config.yaml
n_layer: 11
d_model: 448
n_head: 7
n_kv_head: 7
head_dim: 64
d_mlp: 1792
vocab_size: 8618
activation: "gelu"
norm: "layernorm"
norm_place: "pre"
norm_eps: 1e-05
positions: "rope"
rope_base: 100000.0
rope_fraction: 0.25
qk_norm: false
attn_scale: 0.125
bias: "all"
tie_embeddings: false
parallel_block: true
init: "trunc"
init_std_qkv: 0.0229
init_std_o: 0.0
init_std_up: 0.0229
init_std_down: 0.0
optimizer: "ademamix"
lr: 0.000406
beta1: 0.9
weight_decay: 0.99
lr_head: 0.00527
grad_clip: 1.0
warmup_steps: 431
schedule: "wsd"
decay_fraction: 0.345
decay_shape: "pow"
final_lr_fraction: 0.0
batch_tokens: 65536
seq_len: 1024
doc_mask: true
train_tokens: 448200000
steps: 6839
dataset: "wikipedia_en"
Each number is 500 + 50 x the weight over its row's rms, rounded and kept within 0 to 999. Layers, rows and columns count from 0. Numbers have three digits each. The size before them is the row's rms in percent of the matrix's.

# o: layer 8 attention output (transposed), 448x448, rms 0.0358, rows 207-255, columns 0-63
# v: layer 8 attention value, 448x448, rms 0.034, rows 208-255, columns 0-63
# q: layer 8 attention query, 448x448, rms 0.0358, rows 256-307, columns 0-63
# k: layer 8 attention key, 448x448, rms 0.0356, rows 256-306, columns 0-63
o207 105:525422483406596482492520456478504461493550473527626592471450506555605541493479517456523510449503535503396477532470465516608573440608469475584436482421500497495512571539494562503535695473572533
v208 110:387500467463557412406525518449484546496427525523497489449393500494460503500459535482450504463389528421434476484378481451478449439476531530488478548440459352545510523493481546473486517510568543
o208 105:577504481456503567465510600521537514492579480598519502552625548483512503480499522417536397505518452470543545470484517528444462494435492453558511438601442507579549531443555461460462559631383502
v209 107:587522507472457459492440492490516529471512444520518533507489493484439453493584473550496553541465569514571470552580506432519489587494407433496558500477491404544485450454501453459483487527457512
o209 111:507475620429542478424528525535607563505436592451491466496504509464549505488554573441468471509487529513500401377506508546491446554520475454484518487522507569470526487559480539530441378473517548
v210 102:556498460487461522404502503446475505489485549521549500526466506512417468427464424415468474573492435460492489416533484541505466577428447511435529505454530565491478504468493439482515495582549517
o210 105:481474559489569432477528478532500538547543434425407442501499458514556539563500518524545506520448422471548521582516476505501512506557582509522501629519521503373646522571536549425480584521381485
v211 102:369507412514472500485406617491555525607557470521458459486502394515355483483531541609464603477529405438532514580473512483459569460538456507495505437529513557538471547525518420468468502563527411
o211 101:590587574488546427485583470494447549373504491465545474525512489490536559489473499520598457534544650386523508503474479525594581585526494541574516501486542417534540441503513600555520613506519551
v212 104:564596533493495469567488480417415471448503410467437530510530486518372521517514567553540508521503500483492452561500578509470488491501526441523494578641591612478529484513504579503511471492566455
o212 109:454524428470442539462498474514515488481602551498480468462471519422484536535491559474428441499510550532444497412446463413466513596466492488461533509388491510518448476479511513463497383576587428
v213 107:497473504518507522537490440426520477485576384532495476466497539580461500541482523394475534488492470553509559494522452525489453539448494433571579442426563436423539582466479537526519489448494482
o213 109:470555495492511523563399441500482434527520566490451462463463594443518420499531474477431538512472482475482461525633537484515432408521440603467464533513497547493600454588433372510425530584470535
v214 104:495449485527513453455441511537552545483486509431466508441478415494509562409481398481436562464475466530494492496500505534506556465560606424521558481466438443532469522511542520512447513501550540
o214 103:583568467476525512475511565509493523560551532512586568594480420575504481445485468510655416465478563471528468507542479458496546493467475536494539516554508477564449538420502489486548583431478522
v215 109:434383571549512481562486490540507483552550575541308499586514546499559532540454427408509488558650493464457498471528577481506537515555432412512462529499521505439498502550391470470460490520540465
o215 107:473463480536515466469542430528469486468477429554596429467536605518391526552568458571587558479522473579552461512446510469509501559481516503515509491447469507568468509476548495557420304508511454
v216 105:558462439465436537501480504457558434604398452520446471561516573486479539441408556585521455521569512525509450499508439526525455484485421600516412560480530356438473557455563516485434492447487448
o216 107:521571443532527492509468540514577549484554501499601559490455526535506505416543584533438588506456473512512453492439510488488573592488613443571516433392518475448551511501470455427433604527535441
v217 105:475456459548527526539519564474505490556530465549553421483558485479417439465502452589478512539480416565561468443583487493567521541459514474559470472509553472514472538461532484502483505456413582
o217 104:398538486483554492487442395500510525505556537362626488499414547508514523570487499352435495465551574447417473508517464528434454462505529477512514429574439529527506511535496622551517580524518536
v218 102:434422470478441458514442432545487521556533450441478463473484509558557492476493423543555440520558392498510559421381421540509597507476432594430515571518563515413502530486454481503432523518571510
o218 109:622536507465566500515588502467503437445522444508598444443568490409472469587470539580545558494537452519536478434497584434464549486519571473458554493472455601536481558514565476429468514592439499
v219 104:434539460456469515632473608520542503453534478455499530530497455522466560508517422504507483522502404499496517458460535541496520507601430393412505463532453376483526453571568518512526488515406390
o219 109:432520571506472469402537515530507462454484562483455466571503425485593464477540462513502444534490453462539536523493571437497419477425510546585462572491521535493461477436493385544569466503564527
v220 107:565540428545561525472480525564490526517443556469445472482521494578455464543511467553536472554526513477511526561550417539485442571472505467588462408535533548536500438548513514551446495464525520
o220 105:485442483542536493590512456475490505431527495549503518444482494425534482507345600505429575535573481525448522491533550435484466521562525519572511453526514526350462454567478573436437548482490459
v221 103:533466499484477578465537556515630458522521453496461522519486553556426520544531491441542552458591477610466461487562496474522449445484464408543434436572484557638542497519472565463436491538586510
o221 106:493501555410540516514469384516470580559434469601601486471459552475514509440519479559415492551452421469468531528478481496570453459535580510540533554497493428423369478465411434528483587507459504
v222 107:493555493527560525507507451623532498434486516524513559502426559537524525579475472498489590440542516511494502585495427501531569502413540525487463514548438573467460409528518455527465486504397526
o222 109:381542541480513516520482466452495540517468435565493478537578487525424512517567509492523453473527416471469482413480534485505467453487574482563542548550495507511467660489531414529605327512594558
v223 103:606497529458494452434527500532563577522499495498515420641488492538577432494494515494470499560451460598444486589505492484468573482495447564472540466532510445440448526492573499460485502514567566
o223 107:530505572472542496550367547470435489471543528487536488495471433541511523458515566519547444409542480529483507420652396543541433555497463458431389579560540439574661462518388557510487615486477481
v224 108:549555475590452511525468536417561486493520518559479475518556444483553519497497477470519452513525548526539495451550493506535468486574528416455480376441551481354439516459462516499600535460445476
o224 111:455459437542560441430500426563508418544495495514542448432520458442531515473426528430468551518495569423549523584540564527428525432443446504567414528455562497517504486533523402446459583447517442
v225 103:469538475450458519492492540358567494518483521513536527561544436445451434491524457460550498500550595460484484434428481441510503563479404538375479566516505508460474520530472522469492515479658474
o225 110:598478540562420513534482531527403508432570437486490534510466414540535573526513527570487496427376388596551511553520514447515496535488483499497464504442421502418504531358539457400567587503435501
v226 100:429443466571461450387508543518515459561509468464524478504422539513477502479533495542462440478524578459474527463467552445450463459584548560532492490426552553572475567434464518512484521528562512
o226 102:459510471445470543449415429389504579443539543548446518484543540509481492600480430462485486521419445484524549550514488543552489443528460545472479493575474464481505566458517540499481402422527606
v227 108:468478442395569530497468465491450554447614529492511589528458448511600495508538461365559528537452669432492468475542487550508582587572534474414533462437471531447471475564544534526593509480510513
o227 112:497480475452440507444602497600477430523504485497565517435430446527481466560504498526560450480487458508464524460518605578400525502491491593537485529545551413553566508495480502425507554520506541
v228 105:516615504573569501470518478569528518460470528502508612578593544516474472557498467478636482521487536535517539488392450472455480449476540502547448470532465429592546511494509571488585485481420505
o228 105:430453470457453506490465432600542427514432444579529510574445488505515492408442531514412560552536498503449464506509550521509453519516523504449518491543497453469486441529486504549559495449498460
v229 101:483489444498526481475478499629395467593588472587498544510556601505508518514497506462481451516554531531463479472521447581534517395508482523479506454455538465393531508504488512571498490551499576
o229 101:528457430532482471580498461420511540466537502432551519437400510502524453577498473614506598479485428564419493417450519423600499484522461557454469534522404528553514542526469499507446488466483575
v230 105:553502518570504464481500558448465478461474384548507430588480520499582484439457502419498477593607497576501543526441444555444515457523479493475497465535498513580504430494481487490448508564373445
o230 105:563456455433485478522541504464516495473447466468485480568519548504398403606542501516480569512406444556522514423552553534572438514562452469546509484404511513480464549567497408509431570469450426
v231 106:545489472561514536451551574461564478562501605513541596431432570454529527356522511616610508394497426591512497533640548425522565505466553579498520482567562421367509454505538458566437481537488472
o231 110:519553487400527507495520534466471455463599504505507407527549574532469552602485433396492396509506519468487453507506515528482479569485579384499453362517447501516540504475451606508412598452496563
v232 099:457508548509579492491518473484449503498509500459566485460481490557547440529535484405457463515588509490505529450487503494524430479495411493552481529517479468565517522480546516503553488539452550
o232 105:492500441532456465585515534465574491582432472572497631389460463540477412491502392522653544476452527536448556560470470531495439435519472441437493457508501539439524520501523528467544431469497558
v233 105:449531584605528474532505450540488539389544434572508569491413523543545487497488513448509617545421508574504417517550554496457448547524521551538516495490413477556466415436451498492453500530524552
o233 111:511500526442573443495494465565481375541385548502513464543486425496442481473450505520544457516519517460474550480555487435593542472505541501460551439524556512424456470557547553533495502438527521
v234 106:521598536594613462496537528504620457496486411511528550436529553550577539489521498400510512501532523618490459536487522464487374557553512443518484490556477501394532491567436516470598521462486494
o234 107:438488535516478468462387497524453535476422592486474485525435390480551498486525422565479530528477375501480484505575430490404593400490532515574516491461497426525417545443550420504404537485522525
v235 106:600435467523536570411512472492606486489538504527446502597460460543508456588542506441562541568477495460467473568629482478497477532526451487487445490472494443523492436522437518433505532495420475
o235 109:444463448464579483564484499437418488495454463540420518411570567426503425463571456458479513489596546475435503566519484577519471565458433521527492553552425527472509452450449636515415571441483477
v236 102:432504457523562538480524520532468496416568486451505502562382578478452535467465552562520433462501506436419597448475491438491479534416552535431574664500528478532523403442502373550383490508629485
o236 106:547528467593416554514520501484529432499504514603511551540549541421518567570532570474522407529483458525513412469491541488595538485578525456469548365476475549527618523466430609463494452548485523
v237 102:461409536573676524488530575415533504437500514515542513433459462569490479458532479526470457599457611456530548483606548492470541465563439481597454493491491535443515511512470547480476489424467467
o237 103:569545454487512488478519449581621521539448489482505440540464542562574486535420560446543558462508501523512480476451519476573514528458439490448526408438559560460504549474515525529439518515438553
v238 103:548538478469366531505498523424468611546602428545482569527448535499610469577507511415474497532422467431513476533465376516544521505445444448553525476489593559463530498557546502582461485468496475
o238 103:469460497536491514558514498450535474511401482502457459484475489594466571455367406585528511504474460503525539484522497517470478449548466546451523616488474595497476530446448497411429564584525485
v239 108:491542561517413498510475490351440474493506518540526458500545498474563500535506490633507461495504505496516495467559591549497561481475532479525550505475466426408493534504437501476464485574533494
o239 113:623445476471527546562532481572485548511529526519484430493467555484469521435582605444484464535519446487410537386434449496452427567565452507507430538475537471554470466544549471512490516534494505
v240 109:414536537491402463509535544557440506458467522568461574490572586518538440568504533577552440508501599559518412547445482518433427466443504556499487438496458485466548453512493535530513474490408511
o240 107:495476527475501450520495494487549553503525557575508438439429535526493473431463492421478545546539523488505540480549499564545475606373442470556502529571572449542453484496562450536523411441458478
v241 108:413547506589568497388489485502483502546492476486501451428591500532556454533518559526473480494434421558472452537543566443466599532570519627520482521487558547432548471480506465498489509536620481
o241 111:524403462499486513535416510507504514543568537551485546576535486492438488547503493435510543573528530463463504450452458596513479522437399484591534496557464431544432451527544667541463609472388484
v242 101:484565481528387493498466590442501512468534526556460514519485483549377483470521563537511512543453607465524474563497497525548562515545446583515517601496474432442600515573471511525583471516600480
o242 105:597483485526487423496526416586477541558484505507532514569522559435483503559444510493543528469585519450487551445501502509511557560414440495462541432413510463395435496394492484464480574547515466
v243 103:611562530540471415513493518422518513534439359462607524490529505500564485525468492394463430554487594407540541501510475535464415458539488551457466469556541432526541586475577558526487515444417431
o243 106:496526472495518508541500465489461468434428486543411460478451556456419500491546380509382541512485390524452586577392477527523489500484494521531493519409402484536493494477436440457456561545496539
v244 107:467481510483582494586514607452425480562500417532474425450457497490539587528495548490574446400515511474520471559539592503513519540497528449482381510502529405558503501536548512499541489528477478
o244 112:492521487548465449368427586618556434560548584470522518526475539483483387522567471502519510466509554409438493481500501452538537502428488524499545480544385447489462507463500498616508506476418518
v245 104:529583471500571622522498421540452539504341506501534550557554450506400536372562497465547501466617535592475465500441520570427452500468533487418485513574515405476497542453645410534540517548433521
o245 105:421496507457488467490429561475614400457593451526421434490473552434547431585567495471536579554494475525419499556571439447566497572539508515526505435439462475483507397464432537568424557448562513
v246 111:444485427443500500529552539524503497418572570483570421529487489393525451418434569506489474433549580429474471475504414522483512531499567427479539463503529472568500588519506428488432522475514530
o246 112:492578551474520535515472499501485518509461481458425470480519466587560539436511422514550448521395479536562475596513497519490459513571563514442436444560448567476557428482478516449482556567527451
v247 103:534498465523449546318495489462513469541514346454488427549380493532445564467522514440467529485528528566508606455520488494450508515421480555473453545441641521562551485459473528536554526529577540
o247 101:518458470502446497470497529535498552545444553545488458559526488569468513562502462492521470493443513462415410473471503482557480432484458488512513485499442466507464542541456459566474674460487459
v248 106:462437509517496551526498517427458551625435520490583520578485461445385502565455517452412505504523634449473497393542513567497536513509443485533467549454511395652583541542499447541482523438516525
o248 108:417480512584460490467519441514497438448561479548465527459560438637521518501543526432548503575512460512549512544552488499528426538522486546434488512493510548481515554479479493570480501481447510
v249 101:501528490521518597525516420500552581586503546524453516556487436450543470549529514445523471548567519492421427498530528507546512565452556443454513516428472552504521557535439522505463505476559402
o249 103:453481484471560488465489564548473494428588377613551547457442424478633458454491524476615566449525486561533581485535507588527504510533434438472423466445503412543525465463507568473473389496477574
v250 101:464529536529625483510555504515517495492539420498481523524489478491542472490490551535558508505516617587465479495436508493490573492467506634606520476553526514499446519504406478459522495595562490
o250 105:548504577573436526458525536490477468464584510458416473527519581454508462526465529447473542406516434607505444465501393495472540576478406436451517458493462498435505447524552571555418467413464547
v251 107:603505463546511494509485496536457457621419487505441513517432436530485488478515464525448496539522550492522473480526523560536550465441525451523529433531526462445464499396560442457564505328554524
o251 107:473501525448511533508478535476452476388608563486429472531453496383575513499524434482519466435541552488482597426416497538468460509549428486532519443529536561480458411540497586472485501637506494
v252 104:558437613400485528496517518495555507463521587571558528543513510502442498511515530525439498449462485508517531558543527532562483410613496483531480584491553376504497521539575460508407503521546490
o252 108:612542421450493447469407500458531452401511595446487527514445512418523559432469452450507497575510510415586545466500531470490407413425511559494510392567483574608578363451453533488563507492539560
v253 102:530422484512527534560439516486504530445442511540569399480494491441483496545412515409444508440475483426529487488560479516515392458526500558537494521496488548632593418442467484480550498393542497
o253 105:569478451531436587548483527532534504518533506462492593489561516500490502527519464539641516507511458478550492482448461496541518521541528523583506508504562526519583542497561550515491483475479475
v254 099:428525463543512565421471470498484501615443414544520421494513515532504515507487531553542451584489404609461549455443489489460521421550364561430544466500509519504520457430525553506622513594521487
o254 103:473492590456496528506532515532476564546549506556454482465500557525432475545469485469571646531541509506534510487485435500588554513500476461529465558565513520395486469575453512532431570472424443
v255 108:533530480424504559423536537529515377511565517593434501475574517463456483573494532430565544577536399612503468547543445554493458502517529529506559498499506574483497461445462471483558507571539571
o255 109:478413546462518457502447455479458602531512551390564526533443487509514507478578550533434560446518483438540430509500537485569628544470444547543486488447477548505487567545573506572502586490502480
q256 110:495418428444531450525515579472586482510546545464555492467521616472501561510561454497579496628509527553459563492444434539433498505487466452473553421426527502374509596542463467535517388458487571
k256 101:417504410584539523486468500600526492526449395517526575546519422548612509563461549496464517402585542411545442503521490494521476531458472459472480559527499521528485532464526483499492533535538537
q257 093:540527404611542527494380623468479490504446449470561517495529462480551518479462533510515460456402434548494544451605611490439461510510440481537401530483505448477463466636496522523534568489536509
k257 102:497468477499485575510562531412452584549472483499507457454643495380504508490482431604488484539532472555472457472495502526509540461432562534453509554426491513507508552469607485555516440387435574
q258 105:468509581559424520466440529501489394537659464490554505489486419577518489445353594574459532389521443505493430532473514515537584519492514519502470538553515555445447400501580459440547476551529483
k258 088:462447479491493451558481498584481531519479468480449522526498375541509547460486536366517511508535476493523371570482486512537548520505475399508488460568460478501488483472432573514457521505493508
q259 091:501471475401529490623500421469580526447498590533477521437487597481463558481493473450431542641490608447487530488449510534526512464496464518423501415477500532561516599470541506566564463444553600
k259 105:511547531504470538492544564535391494526497565446543464517505537450564516480533416524480510490508561417557582539478454514397469472483436586512469544427437465542495540474544464497524486441485480
q260 079:536550440519519528448498454496432505436456458432540503499491395476566468545526440544473472470447493482581536456446350517429496465579479587414497442554453456432424416400492471552459477475475478
k260 129:497468511558445485510479465490470508523500416499459497423471442589491465499443508465542530495525457520493472530538503485554570580503529483479486540541532520384499502493468539468478448469424504
q261 117:493534590559410516489552457535390505470504485483566440564482374488536422499493506452536516363558404559509420522475431412478587510452521523518538606514417455391505444438501541368436475623501448
k261 074:522447475555454535577452541490482515542494486482519492429525514543472536495421486506480546486505476443512407504401505482584527522439462520452528459487472505558591461446515557523513363488495422
q262 104:448594498538410468533485551485443554444514518509526528555424355493567466488447480504526512486539396527531451465514452504439623504523496563460488533505445432393457474425458532400478437568543413
k262 068:551459477587510509534534496468502462533434494519480517407465608491378516550453458561483539501481504442496467503391538488553538529450493499495482421473502502580545443530539503523546439415536508
q263 071:470464470526509432406594463600558492500437542528453491538550593494445508461510571474457465464453499434458460585520541513603504539484525433494500583506473543598517509513515499528545500457461518
k263 128:457595498415499541500477504431591415462505533552486494644469498443525476555579530510456503516521528486522498513562506526439484482557522462526475448484485517513436466542489409560434569549511529
q264 136:476538481543464440537425566532456590463545444432546569515452327482511466430447515504583423463471457526545430491547509440552534475481469542498489548563481511445531427445393566432519398560449398
k264 047:526473538606467559533566517489472463522497509558500541512469632524404579593465511524520482431492449484506463501389455478512547537470506440520479429515510464572521457520551521480533433418555468
q265 046:479485558505502520488580483488516515476532525468472505474466638432448549480545491543535497557411588461461446567479531552561484520416431426482506483509426506563549449563515463514564518460566552
k265 187:482537515456556550530521463502523466480478570514513478629531509415518473546515444511487592515524485496492599478558434554448498479550552525470445489396470549537477548476557468536459585489542509
q266 098:480528443397457522606381485500526409483463438480472450548476453520506534454429382517520506575518579543561486455491439543524567494467518507504523496438486432430388607416538463537509493447497493
k266 096:475392486566597506446607524506496443493512472585581582538432570454584464540447498445417473528556490504461608459517517520508595517504536499548352570466583477535582541548460528494554500474403588
q267 094:405502496554540469491532554512426506548404519428396582448517498547511470509546504524453534562488435388541500460471502501539462543474528444537539557513435512614486467376472589465542485469498409
k267 096:537508605495502478519494438563509498542567550546582456522577511516461417533513575580589496451530455508572452408492442416529577500549500516467493552436554479446582537553554536469470462586479538
q268 099:576542510509595487496452473407561516563471452529481561479485536532468423555554540496633495549512515454580531550493551511533536465558484409518506552353424435498432518530545536511519483482451492
k268 097:460477542489524479601512528498516466495456420455526580581450481606536477613527537531468500570395575445498508470488554454559476538496572467528569485536568499483538485612490479528538475580457537
q269 093:466526521401607464495431452483541466642468517562525521463566608473479481446525486480574436594471480470470489471500575535540506662459491446503507514455466422575538363443517537560483460500428473
k269 085:524473559479472578477555498521465527467467560561482540482437523442420504598555525532531455490534461447423508525542509511473490601475473513552472549578482636526492565581480425494436429507522447
q270 103:402472481377535462586537479531581476483448559468543495415467505569529494516553438604561553579475495504481487497477489549494449460443461518517486528564469567539584473460433513455484483448466520
k270 100:591499463571497546462546567455505440486486495472477438458531566441453581524486509458548486464504439477373491537429477378474548495506453574507564498621478505525477489491540494504497462456510487
q271 096:505513448399437492516539506367530514503501514406531524444507448527479417480411554483494490537610495527491464407371543503500398564549583440483516453589545445505524520531541508415545518513578501
k271 095:593484509554511462511520569439519571522405478470502488465431589510477591530492432490425501490480477563513507405555529516519469573459508543520509462581639508518547585461558497515480498491516480
q272 094:499531505516565498487442448637521491511573549468504474538523568493584470537537454475511441545505534552454464534549490452560439479550429558556471502548490563453453534476517516514649480480496451
k272 097:464497548579570452482501489475509399461516534398526508494532406412439466449510476542491557485491464585498495528560515432491477414408410608505503517523529496510452453476519478444415489560581476
q273 096:561427488576472523553450534499528524449532449379503582390432405512563508492473542541423529563468416511510496552561473516473581610515505531520499528593521534497498545457398588541454511465551508
k273 099:460481568521487456521550522529527478498518556497335487559547554439508466527503523493489481482473518476473582439506505466467457587569497540507373589372463426446432563490560619514555504470432495
q274 091:541517551531536479558483480514500539526469583565448540473525507391581584564501514540534532462585547518478474396513506514601534580385579519383426551579350380479557586469477462513536511505480558
k274 097:463476566501581417513409464541522474465518434450440495463485451495436546563533444437474502476501525494525555493455632541542487539464513465413503591520494551461470452470451511588485495562502482
q275 101:499523383480586480458513516498513597505539557541527446488539506504487483588394518499569449506516471465489560502420500449495440561561476512568577458509579482504514533581436505498593516506469513
k275 100:552437465502411544531478437448506487508399501486524453466536475470461576483548452573520481441470523525469497423552528483513520440420521514506541464444561499496478588540532464473494481525580480
q276 096:532575447524455467433515415444355539521479478426527465527479510487514483478503522497549555536504504603523512366497587462505462573420481513410510542516542427523514453515526511509505535495471602
k276 092:417547510492435493550550509465605455509452471531565420495547460408506587567452544552419495519564479376519557511545581457509442475512541475381561407373463617436565508536559491533406502500555457
q277 092:625522448486445499519544565566466494599539575459419424531494492473499481478635496435490488547533423478447393592521429540501455459523499497493539548490445510524529551540520522562611529556518458
k277 092:479548472444450466403537514484479580486469447479556523469534469558623468539480486550423478401468568525602501588477497491476437466508445530433475571469495600461506572516483566532433548425498470
q278 098:553519547516479490520552466566553464453536498494574475522441445552524497492531499428584539486538563562523385449513454548503568486561427453565525456567560434466508598509556561422621534521516451
k278 099:509474515554470578506502492488492529500530500574590503464471478435467479550443570592444448466532463503532495401490496537617480466536543565497475523470579497566443450389494412463522512506643477
q279 101:499482575501527495493546547410530462508507446501419401420555479506522452565574594517445437472478472481486508537415472505477539500538552397520529530497389454501553460443507491550555484463531451
k279 101:495530496379514555479522410558478507472500511496449540424543541455522487425516580549591599606584595492556499454468392505447463496508414528593429543413507552487509604505515481502500517472421529
q280 103:588520458577449502506496471560405470438529454403457528514495508518491481486552482530486459475452453439463568554524514456523536512442423400553598538520420488481550412475461533497483516482546545
k280 102:423487480430445492513534515490578590378460605537564493428532414483456454551500599475452512499498496476505469482472549466484436490596497501506496396545487503548522474602511519512499490580414496
q281 095:474473535516576416435474419550601538523532426482456481489532617524469462534524538538477512496506492430468436538594545530602463558434542499449550606509440472514535469502426438481536422459471488
k281 087:458444467409526556461489481494496487516560592480452525500597443416505480527556453460421521558427523542400497498557514518499526428476488496494505524594414630481438524514517495603444422479520543
q282 105:581485559531479401523603516526490484563521539529562511453576509546523430506448508533511516477450559501415500558537562501556532502477521463488506475511477456524526539563537508470538519465587452
k282 103:395502463537412488448419503548555464547448463536463519513448448560500549515474590601471494485458432443565489463517426563450523516494530374552509519508510535595460436535473422513488522544522581
q283 095:519418501571478504509468432538483473472501596533451444494575532582487419502548449476528392529511490495467472563593479550393494472461509560581492498498492487501475446509516507566552529482499479
k283 097:485433355511492527452444422447436490500545461450509509568470441505544508493490494543552532438453509511525362595482544624547485459530544533540538534447417624473521467553454499468505504539469462
q284 102:513479435535561553537435512552454532544541481480533502491430464507580499490519580518395491428523448542432491497561407477488571466572424503454457446513491521495514551496458469484396511587525455
k284 095:526579536502548466526515434526455529462457502472464491627467450519482516491507523461445517515547531527500545454498559554552469419509517516490409525557485483510526531562468457475528504581478549
q285 097:524511505471518500457528472518445494463534530529501519416478488457610556542360592523444503440527528646468543477562518561473498474485447453510564608533510526489556574610453412500439514520501508
k285 096:528597502614536408538439486451537463457434596546359543603476510430496504392536539386433536541556414556518502437591515542472421495487467499473441468545425448495513525508502485464533492467513495
q286 104:514471469531518462569476494459502455420643534405510566510503507446486403532404530587424457513522562493526443515519553421521439464582430498533517484526573503510505463496486461552462505605562492
k286 106:570463458457523462519521491474508482487512497556561474404531515494452545486511397571579545538465452568451451497513496445570490394577564534528479407501559522579572493406498525502471520406425508
q287 098:461489471533547520493499555505502517548482564482482527519499504501479477581399442540522475525569569480492460498497481536492504463568495451594477621451435537555459588474485589475534507474463513
k287 099:579504524421617465592497499499489450530378436510384575561412467531492523548526496494491559452541604493532481521461645500452474526473510573509522467537565493473590501533472508487505473512454546
q288 098:519507552522508554473510443551516549572466517493463458547516477417465566429472445490424469567476493482476598489463513417511540393465485444475570446578622561430466501467551432504469493505513538
k288 097:594490446530405535422546580432401479495484517457513450477439570574435522531518615553506522552545493553461460464381553513550461467538506507558478549422556440445456510528552591481538535437473450
q289 104:554501576476395503586525480474537499462546554471496476401399536460489491506496570478620428481587590555524527437531418548427483471530440405509485498567499552471495537618581523569561500585508607
k289 101:583429439521515507570537544426491452470469561486488549571497486492454510542406535528470455513603425582545500517603453581474534427438508494516572383504496457584500497530391565395529525486548445
q290 098:484609617445466560476498481570529515402525434463495434520529568519589525508498437544612467582507505505427475412511441522622566557474423465370542506533456520528592530514510493522428474576502496
k290 099:503471545593541566559598475599510571547588576471522520512457565410478445415503446454494443476544494435507657517411611471468386419460454512471504506463586557482489551496463468476496524476553519
q291 096:465434419468440567541531469485407496567431499545535496439501526520549505517439519433522515512529522580464618541493556433492525511552430547569449409506567559520481506476523388486479480542613615
k291 097:481464582453526543423530611427543508473469448475505490557514423483519589517523533536445601521537479442503474557480411529463483473406506413594518557534545489435443486517526459521394591449431468
q292 098:537489468463415514444532479430487525521568538509531520571418463491549520492493531537578544461506489529493421570430385643581605449437465548361566569461421506482465442479487499463443520520424550
k292 102:542490457456578451379499460518567544526530606497479529470598465510524449493497587433466517536439505404535502554518513511451430594507590406560496513497550486623478612489578530515558553570422526
q293 096:464534631548466420502518463493444499488547546537504527476542532478522546551387546483532504473532471568462474411541504479543508624492520471439495511483455576522522471501475441561474482492457439
k293 095:526605588529566589499415510581481508522568437548527535535526545507458516434514506484521553571486472462518584462520486577506503440425511533473449481463409449486512433390507415401488483514347557
q294 100:567519478483509568555418571406560537577413511483450450489501471482478519454544462516456580524521437473458536583542499357505463560422547540565515500563525532472503419549489536544440483465489383
k294 100:421388532445478477475525443552447425478564572560513463450461480581542464490468476539538599476530554556512435472463443515454476559570540485533445608469482544546571520514572496463465492439515510
q295 099:494491462417526490516488529434547523516447540529558552570486432420554510534493414511518473628385612524545576529503566493435439490474445465474512476468482491446409457521489508540488512491429474
k295 097:433486444604404470508438554525408421543449464505418491515482551561468459479513470535507587620439428518501507414564508453448575616411418472550509365516440503533537464521555529527490441555491473
q296 092:496470547477397490509490520478448479544397564491525530501479479470569545461542430511508487461427507559476518485539417517423562484458459564581479555543528547457512413487543522453458502505416543
k296 092:493423494430598471432503486501417586496541637477455442504593479508472479469360504460503546508548377558455445623447575397452471548485463449532479389475395483458473493522500586555550506507482473
q297 098:553416595511516414507623519411533500494565512516549515590460521572576497474519563505500445507506629529556476501484515462512422474573551447463515515497483497508501535482494439484514499544483534
k297 093:525487491530498539482496568465464460588419579595424537496534482403587503497524481525399488574545531569468498516542487475506554463439413558513427484508599491519521395466566453524458526447507538
q298 093:444572437502497413540508433491526547561471510522474524518598547522530524506476406488577468574510510471429463580511534436573420475501441535413516557405534558447444549548475595543475493456524548
k298 095:565439477481503540470566554550580497524434501491507490660412450484483550525637447614422472441441497443490466520342631492439512474501467474526501486492519512464561527533510484559475525516442577
q299 101:484512556562552470405512459530426512509537550500521445472560507510459495487540553450478480487518413498544529467523476476427572475437552470546553575507431512510558491499457494525486499505482422
k299 103:419530477392480568544511489556494483513465540545570541482529503556577525494452512498367536483470534556466474487560466521535464466570495532431488537530413465436577530434450493498520503490456483
q300 092:544519488536460509584504553528535496439503559427514530394499452544480503459465525481519507456531524518476496474463564482545482429531444507578495569518544510549509459404504388543473529452531415
k300 094:464509490556408440432496434511420453434501458493519485568539499494497456413510508433537498451491433581454570459533403539520495511449500473490484443482491512396444489431553514532612506497516530
q301 097:498458433565430395565458528586479521487499562444518560428512500521520440598535451579521468495468555554550533561505590414504454563509486602449526481470475514446484577510492589507527483523510545
k301 100:515533612445494564496567462573446555524583491513504445569376499519574499472437545565548510525596457517474568503490477505519528490514586470470523531381534502508515466465467522489464494458491502
q302 094:583308462507439530617539473483560532506441502519508481525501415483431472576472428506442441504451487516581578516427511477428515499485390512566483478537545567449460457485485482563548519509535444
k302 097:507520489467546464482515559587392451447534566467546532497483547540577412555508497428627523551467468506562454523579395478412469526537526582525506464502458507512476409510543625437447473474481513
q303 093:543543483520501409519469441521497537477555588407496508498436611460558539484477485547465532515490652329461521577583538427491492479439458459527471573364491411497453474493505543433494485441463517
k303 093:440421504431480509497510421428506472439483570587529433556475430449532479497482468544617540493541498520591489447551481508607614516523515495458496477469460482569510472475415456538492477494423555
q304 100:455566642516510513529526504552578513482457381507465443472587517577592578438498557385502515494527512505507498426534577552453524460443562520471445489518570502495451572561513465592561494473507596
k304 103:394472436538534547458524445527500504471497508486482466597460410452633426454512442467419507458513517576527530484485437592462487402508564505487507530435399490458421447460445515527442554412377427
q305 096:517482490440376516485449529448616412518483473533449592541482577458599577582521478540514448506407600470558493542562461465512571540546446480486465498464471427436486511459537495447512501529460493
k305 100:571514571562552477542526536387455476511472569515494459537538594465501537562477469493560498453532456515503470520512471450469455571430398508465511502574489412570479480525465541488434423558592504
q306 094:467455470550472522595487526543530473532501496517609494472405450511472546504527523491538517410504526486592520492506556484429524500485488576576476351600534414524559482580535524391441602573488537
k306 091:522473478516505407513404562453512468473489445500466500480515460527547549511412599453458541473487564518480449557440598508524433499476510484515481464555572479557453524421499443544492507453605424
q307 091:435523516540611500582451609414504552507535509519438551495389481532545442533572533541506510402478522530516511492480399515464387455517518516600503451579529521444490433518466415528481555539413523